config.yaml
d_model: 128
n_kv_head: 4
activation: "swiglu"
norm_eps: 1e-05
positions: "rope"
rope_base: 10000.0
init_std_down: 0.0
beta2: 0.99
weight_decay: 0.12
warmup_steps: 205
decay_fraction: 0.577
final_lr_fraction: 0.1
batch_tokens: 16384
Each number is 128 + 24 x the weight over the matrix's rms, rounded and kept within 0 to 255. Layers, rows and columns count from 0. Numbers have three digits each.

# o: layer 7 attention output (transposed), 128x128, rms 0.095, rows 112-127, columns 0-127
# v: layer 7 attention value, 128x128, rms 0.107, rows 113-127, columns 0-127
# gate: layer 7 MLP gate, 448x128, rms 0.132, rows 0-5, columns 0-127
# up: layer 7 MLP up, 448x128, rms 0.116, rows 0-5, columns 0-127
# down: layer 7 MLP down (transposed), 448x128, rms 0.107, rows 0-5, columns 0-127
o112:130131155148132125141124138058130113137119122122109094107121138124113121120113132130116127127135134126122132119110143126148129100144109140133131096143135110147127146145151140128143123129107116114125133126138118128119118128141121104100139163147143129128134144146109116148131116114149127125101141122159129107129124142129124119140142133126105136081136129141144146122119127142139138129161
v113:171113134159126153142119143128127131114175118119147149121100150085136107159148105134147116126161116148181141120192156142115093113113107100139132175132123152140167146160110135134128088107171124127137136123166155134160122128129135118159117174092140144133128145140145162162140103172149111119154117099114160124132123139127133096103140123102099103095129144093129102125115109132166125134122
o113:104121163146107110111129136097130117133116166120129114133164130160140144097137135140102067145121109120108117106078123085116147144157165119132124106145135120084115084142151107115109151152119134122118114115148086125093139107124135112122128111148121119140120130129124103112113141117133158152126116134135077158097127126129135143145148161139128123113114150138132125158140145130094114096150
v114:149133159115118111137092108126149120083137163106094117133159112087096101132099064099097146170105132105126113109123134107133165132158100130131129163104134172119156105143101155083138111133104128111176104121156140131092125146141125139142138152100125112147124110140130108115136158124129118119102124113094087133129115112127099126147101098088146143111119164132130134122143106107141122119150
o114:146123102124104148128112118129100113131097117124151155154139134164167172118125178144122168124161178114148109111134124142113110126102116132127102128139121105143110075128150112149127143104153127171096164102111147139169141111087111112109106116162116149126139143157136158120135124128130114110144148126153136138117150156129157139110135125142129133107141120122133107140145157155117118136167
v115:123140125116143157132136208103134134200052127125097100113119099154144137126154134123131134119132142201143165123162113145145130118104160163110124093131154130119110137136145118135126099156106140117147142117140117129159106070142154128087130121151148136116108109149145093158156107099141139136141144104106084147158059131156079112140127105160097121129112109138139139106107121114103141109103
o115:140120113135173127133122100125145150099137160136131149155121144113078102158125104116125131177116099098122133173103103120108140124113143128171131133143090144124132134100119105082119176121127121159126110155129116110134165169172105109144105152079138159128142154093079147129146152120136128120096133126106134147095165084133119100146156126122114117157162150109119208132081128106141141145160
v116:188134132132125128151079129127134128144106142123113138127172109135129135109136148148150134157083130121121106111133103141127137108129144147138124105121152121097114139154152127098102134133132130186104135118101140132102128114140156157098090141113096109145153100120119125151125109121126135139141157147116115111114111132095102125140153137141109147154115148149142145142122113130133114126123
o116:107122101107143141122141117154113075123123091117124125142112136110154138133144129120142144106120130135140133084131141115097131163156121103109118128166111121168150125118126122121153143121120124126121120130137136108136146144141116110153147129141152159114096140143135135119152123106142133099142146108127134179146158111123138129131117118128134113105117110108162157093090112115117154162136
v117:144104122142144158101165097120141148114135075144115103100147165129137137128109170129099140106144117123091108115116133128180166131151135136116145154112133122127076097121114161119142128108101192151113163114107163108128133192089105099114100166134150121148123154115129167046118125131158110152159107161130107111122128133122118120142139116119124133105132163090116125119143128122098142148149
o117:124133100113117135131126131094113107138132172133102144145147091105139124153109128156138115169121160158154151088122134128130117071137097140134091078164138082127170165143124145112111114159113100092120113110184105125137089102132159118137131102126107115112147101126127103163121164144103158147122145129149125097148158144136119136119149128130117089122131107142132105114087133127184128112105
v118:096140143138159130134186090122130139107121140105160150163130127126161145183122185131155125129148114078084123116136132128150117102115101117096106112144135109117086145151135152148129138119109147135097152108133143141104112140123114085133096155123130151126131122156129121143095171121128126136139131144127143156126139112130078117098131137126134139141100147108120139156146147157176112112113
o118:121129124137105127136102123094118116133132126164120086100130109107119152106098117122102130122119114160192138104119124095146157148156138120143116137155127102123162115123120128128144102122137147110126108142151140122157137132151161148102151118169129120141142114128092140111141113139138127169147119133167131116125100156134131172133130120132105120111130122143131109118127121101130120111156
v119:095157111121146113109124124120124157080098128128135125142124115108159109118139137083117143154158121152119111129144138136102138115095122111129122117096114105098090115144121122122152124137108114102123125086152169110082117122167146109155116157143137150142120087116151085171141158119137120085132124117117080129133125131118131128113140094088141120131088167120155110097165100099154114097117
o119:156108156112101164126077128112121104141125148162144114110121149137133156122118157142143148125126153093160107150100100112149109150130129134144126127172132134156154095119153125125134135097153138131100107141107115111165129120144109131094107129124096138121141172154081163133150135126155126128142109124124147116099120153141141145146127131116091151101124125142120143159094156147115112115174
v120:114133106130161118133135114119140108133137136087138129165134150100121126138093110107122125129103140127111124155134137138147091107098108108117095155160099126135131129150145137131095146103141115119148110161095067143156115159144112140167113113144112111136132153141132103142106096126117115135130135145105124097084125122145107104144148176083141185133094126093135131127110165151160118145140
o120:102152157103087132156119133145096129108117144109125130101117154171105120104154146147108142090123111135152161122140102119119160147137135143090174116120156129104132071110134130131150099141149142140121126119095171124132139105109117122136134122148153140112145106116162137116155131141131122118127141110132141166174146130118143163122119106147127128121129122146122116111166116129106120130134
v121:157134144103119107089103181133119153174101143067107126163126110139172140145165156129169139118104118121109158124115139149148111137102134127135108133092145127152113129101140140148155150155145148107181096109131173143117135131154145137115143122160155168151137150151083080118142122143128124130111150152126072135139095149127113158151133107142137096138101114100135126102143105118106123097146
o121:123142139136128157165113100163102121115158144128157139104121134129108134107123140120099144125157134130127133173139097072124147121137123140168133100151120122104131101133128148124078105107105143158131152143107109153152140136148134144143092111114104137107117129130125178118127127120161115104149120124114176164083133108105148123126158139105135177145140134145101153099118125134125149143117
v122:153140198133148114155164084105137125137159102108139116106138129109127136113152151173128130108098126093135129125132131096133124119142107157117118112120160144167120156079112165132130088144123155100112137165137151130128124135112152133140137139139115122120143137140147120151163093164095140087116141143115129142108122145140087144129167147105115092141145146124110129126135125147133130138147
o122:106117088165147112098135139139115131118118103136121147146122141153153153140133118153132113153151133145128128104122136121130147145139132136147129156105128128127138142162105127109087115109111136178137141126137102161165123121129137123136128144123122154159121108105132125095080124137123104160148126125172115119147156129113159107120108106148143145133129136123158123135154150147124145098119
v123:143114081126105153121120146135118150136128151140140120111137131093119119133162124128113119151146114107146137145119104150116145129136119133139119163157133138152135132149143125106155146125140109134125128144134160126107125128116120152121106093111107114142140092082092136106120155148150160162144159104124112140166108147098197114178139122133137115156126148131126149140127123112118152107140
o123:144119158099123156125142123137146104135107122142152140115171126159128126086122136109152104122126143106117118102135143102122098158134137111126144128143121114123126149100110101129114119104125153124134134102128129136131146135166125132128126130119129128138077159162116118156124140129126136103090114148103145129096145121124111118109147124130121140127137134117131130125135108116107135125105
v124:098122087139107118131118159129116109152153113170104153147092110149126121137167107114144116138127114154116155147135113133116125145129148088141134165072084141138179123123097080128141120124153131079106137127110127110151122106131087097135170104114152169103114138114122119147119120178103116132155106149144128106148129088177126098129111133124140131100130111117125097140142132147135145143125
o124:145126172133156122149133136112141174151154156098170130122138119102125090112127112131124020118139124098093122162112113128129109107117124150113158141121137148103103120118171141128125113130138134135156114147129122137073126137096151185142103135121082104152110126115116105142114130137152131134092104116070095110084104134126115125132132129099129131170105131171110106140135109133133106095096
v125:155166142168162140121136104129124126097134125122168157101134128089132096135100177134131125122112131087149134114112134111135124121148096117109140121158118160111153126115129118095122137132120118117152131107128116114136135171134151116120089133116098116136101107149110127087106179127168153179135119142159123128149120079086124161172144145157138116177092156158108118144105124105129126121124
o125:141129093073102118100115124128113085113087108131093106128155133125120190119104118114131155127144153156119102076147104136125144135129116118148109111138118095132102109144136161159130112130154134093099123108130168156143107111133133107107157131155147136119153123139132125124137101093149118123126124126145138121134109166131120137089121114087118150051163108114123133117143108136117108155187
v126:096128122089160146137132124128135126163130133122135101137126132090141081134130120132059128128120104132114151162101092086127116120126093127132131122099114119120103122165124136176154127127138123089139117083146122121164152137139127103099158107123122182110103160094115126120105159138113150107129126111110105154143114143178080128134116179169161155109094096131136101132122129134138145113148
o126:138139156152099146146116131124107131157149160162169147130151140166099141107145107108158054118147139108121135142114105130129147131095146136130163132141142115102140100087120121126130111099140172135134130133102128160111098150134136173159090126116145130154161151138105120148152125133145102150083104132126128060077103132119134123124124083122111142165150174130105165120150119109149112097107
v127:143138146070104163147156138102140137092121126078124151149101147157141126128123124119161136081114118085100099123171136143150102147146109151128122112132176118165084142115134133116126156142116125163153102117122117132126147111148122168135141131127128126124136173131121132156135119105107093112087118144125131127088083163175115110120162111123115122184105071132123142103125131125138138114110
o127:100117148198159112113098109183136153142135101121148116142102111124142106111139110126078195153105104149161164172140136106115136137121168133154128149100120144130115127105134113099112133152109135148145150164130117128169165151151130111131121116107107129117158111113133133102121102147123123125147133131125148198153145084108147149146105126163160149145138163108135133098158143128105162130126
gate0:175171117152086114051116123136123148120177132159135101138143151163137118159140108117152113154100118171106141129112127143131160132141152126167153100117124145135143121161141119135175123138110131112151157101113143093152145111155112157148150141173128135110126130123167110118107136118092145109122077138137078082087092114108145133137136161143142122125151085132090114154159124078145130106127
up0:124143128072084179141143128148143123113158165167125127122132156107111167136157137182109151116126141107110143095139139141133176149106110140115083190124158090140097142141090122127142127143178094075136107169130135099109120103112111147119115131110140127131147084090093102090081097128128119109142086129107157147145154109111149146133091119074135125177110151123185156091145150144117090130113
down0:126132123130105159143151168094137103143166155162130125131129132121147140107126121113118112143187150167117141071113071166110152124118169122120159083097114133164143105132164126098161142111139116112161096107073151123093137116167072111158129126145125089150085095129148098127117091122171116102115086118102092136076107098123110167170154121112124076125188115114111096112177148126151105133117
gate1:091105124142114161147142107113131179112105108106082130175128118126133118182142125144109129124126129169123083130149082101160138123127155152121118140100161107146138138120091100134175137129130110143141140140064106120156144126082125136129154111129115134118139095126147139106162147117153137111137144052124173131108139126109126130124109121131152149117111141142119115087146130115165114112136
up1:165122161171082118149105104118159102141149131106137133134144140124154122118136130133161102144108162154118148114093127156110163144099124143107153119110086071143123110148147174155125135115122134118128093088155149133123108134181136125111100108135126139178121109158082155137087111080163145166088113148079110143114176120166170088122173135124116136148156125128118135138116134095119141142079
down1:113128108146127133117206139139113152160132134140117131146121126126161144162099104118122088117116123137175101034136121123143178100122132074145145163137146145161111112113106115144125126145136100150124125157118133126114126140121152152164108138088142117144099107136134145062154128182119138116173169118089120089133150128105140126156133139111130119165112107117100140119126116167142108140126
gate2:128126129118118108088102146132134090174122134149130059152135148157142086156113152139146118159137104098128126109091088065108142158146131099132097113135136093134100126123165128174096121106117092133126135089147132135136164116125127162118140172142130155123142144136114109141109191134138101111113146119104143109126128144148126158146162104086114131144131144106140150120129121143109108135141
up2:092113159132090143120111090152137129137127091150126117089125150119129119116152115140093152093122112115102101156130077099141103127139115143204104137163161112134140141186106128113124122106123077165129115137170129125122134119138138147093124124128144152136117125144092105114117120112145086119077145118141124136085103131172099165100146125102131152127128165127116144139089116099122117088108
down2:118156173172121090148109145099113103128154087110111192101114112125170152115141123132094163122118148136102150137161122150126147072113117118102161107138109141124138138099141133078145126120104145122135084107167113133145141122106107098123112123119159094131151115091113112115119103126153142140109143130127105144092130129128149133109113157123086124165110144166107166162123102117116171142127
gate3:126127118120172127143133104123137157129117122102142151095106143139114103104126117130142096165109105122126145110125114111143138169110143065105159112154128108119142117175178139141146173146086091107157074106097092128128155119158154112165142142105139132154113103147112142123096117129140159113112132121143100127160114110094125152097108120142106140131087101125155137117123116126124118152116
up3:114092119127129141089060122110138100130109137143118122084110130112140123151131143146104116096103102133118144112088122080117103170113078127149107070111150155129137127133114137135137156123163128156125107159147154136087113143118139151118148097114168163139151105161142166162128115159104099144113143134135137150127098138128150164159114148123130116153126156165135137135080156158085112104096
down3:097137151089114115123164086139131108152112096109146154169072131137127109116125117143152089139134132142106122151136142117145123100147124104122194108097111153155138153143122111140134100135164138130137154124131126138121146145160108122106126150080110099137187144078134121099126194126159136164109146123156155081135161099099164125146141126126092122140140114148128115095122099099096131127144
gate4:142101126144152140117129126143119143106120128185124075091135155110141166129155122130103136144107131148126138134096111085152202122127195124138123078145137096128144127113094141156144168168118149122113106169118112089150139143134177165180143150145152097136193111152126052096155130153106169160123112136088140099098137089095135160154104160131132164181152130151140179117140108084182101129073
up4:151130161157123098092100106102098123114155131111102117125145092134114165153218167109155128094159152158115161143113111154124103127127122119147171140120107127107100123083096162148157132160102112160133122176087040122129096143095102123108157142119104112139145150138097120055128113121151131167120177053152147132127147122108133165144084157128122128144181129147115141139084158077132143143141
down4:125135114131126108120139115119114118106121096088135174102158103075109140105135126116144037047103131102131135153125113126087083123150112162161144132152096149188134106107099141107118128095149072091168138117111116184099158121159098117111141144134144138140097122148126136085167123137132109129152157120105149108129125131108125136145109161173128106160101137113075136133134172121125190110190
gate5:105120138120111127125151122167139130137151203143155093097128146100149123087144111104158141138105093110142151111101152117150139115145124043092166091105137105161147131123163106109141088133115151138159093176124141101106140148123140109116135148125190097089185129163171058146130111137130135089148112135071133100130101131127093126157106139109153152090081132114124134141130110119150103108104
up5:136102158162120119130154146147149092147135158100129128144115170132130113137116144116137150121095138089163129156109135132173091129137117101123126147122134130168140164185115085105136098133116124121167125131144130132110107134152148082129150147109139103069142108175098101155153083125093154113158164126116119129115122132148107117105124119104118112098125125174106125144098136145108116097145
down5:100109122119093130125135100153150086123154131086141144166121091150122114161117144147121160168130158094125112206181137126116120113132126092114114161142131106129126140137154090141162150139130105160099088149140110127143124153104100098163140092104107131102103180137108140133125157162089120136129126135148098156131154145141143152093127136123121101121096104119116102137113106128109145098198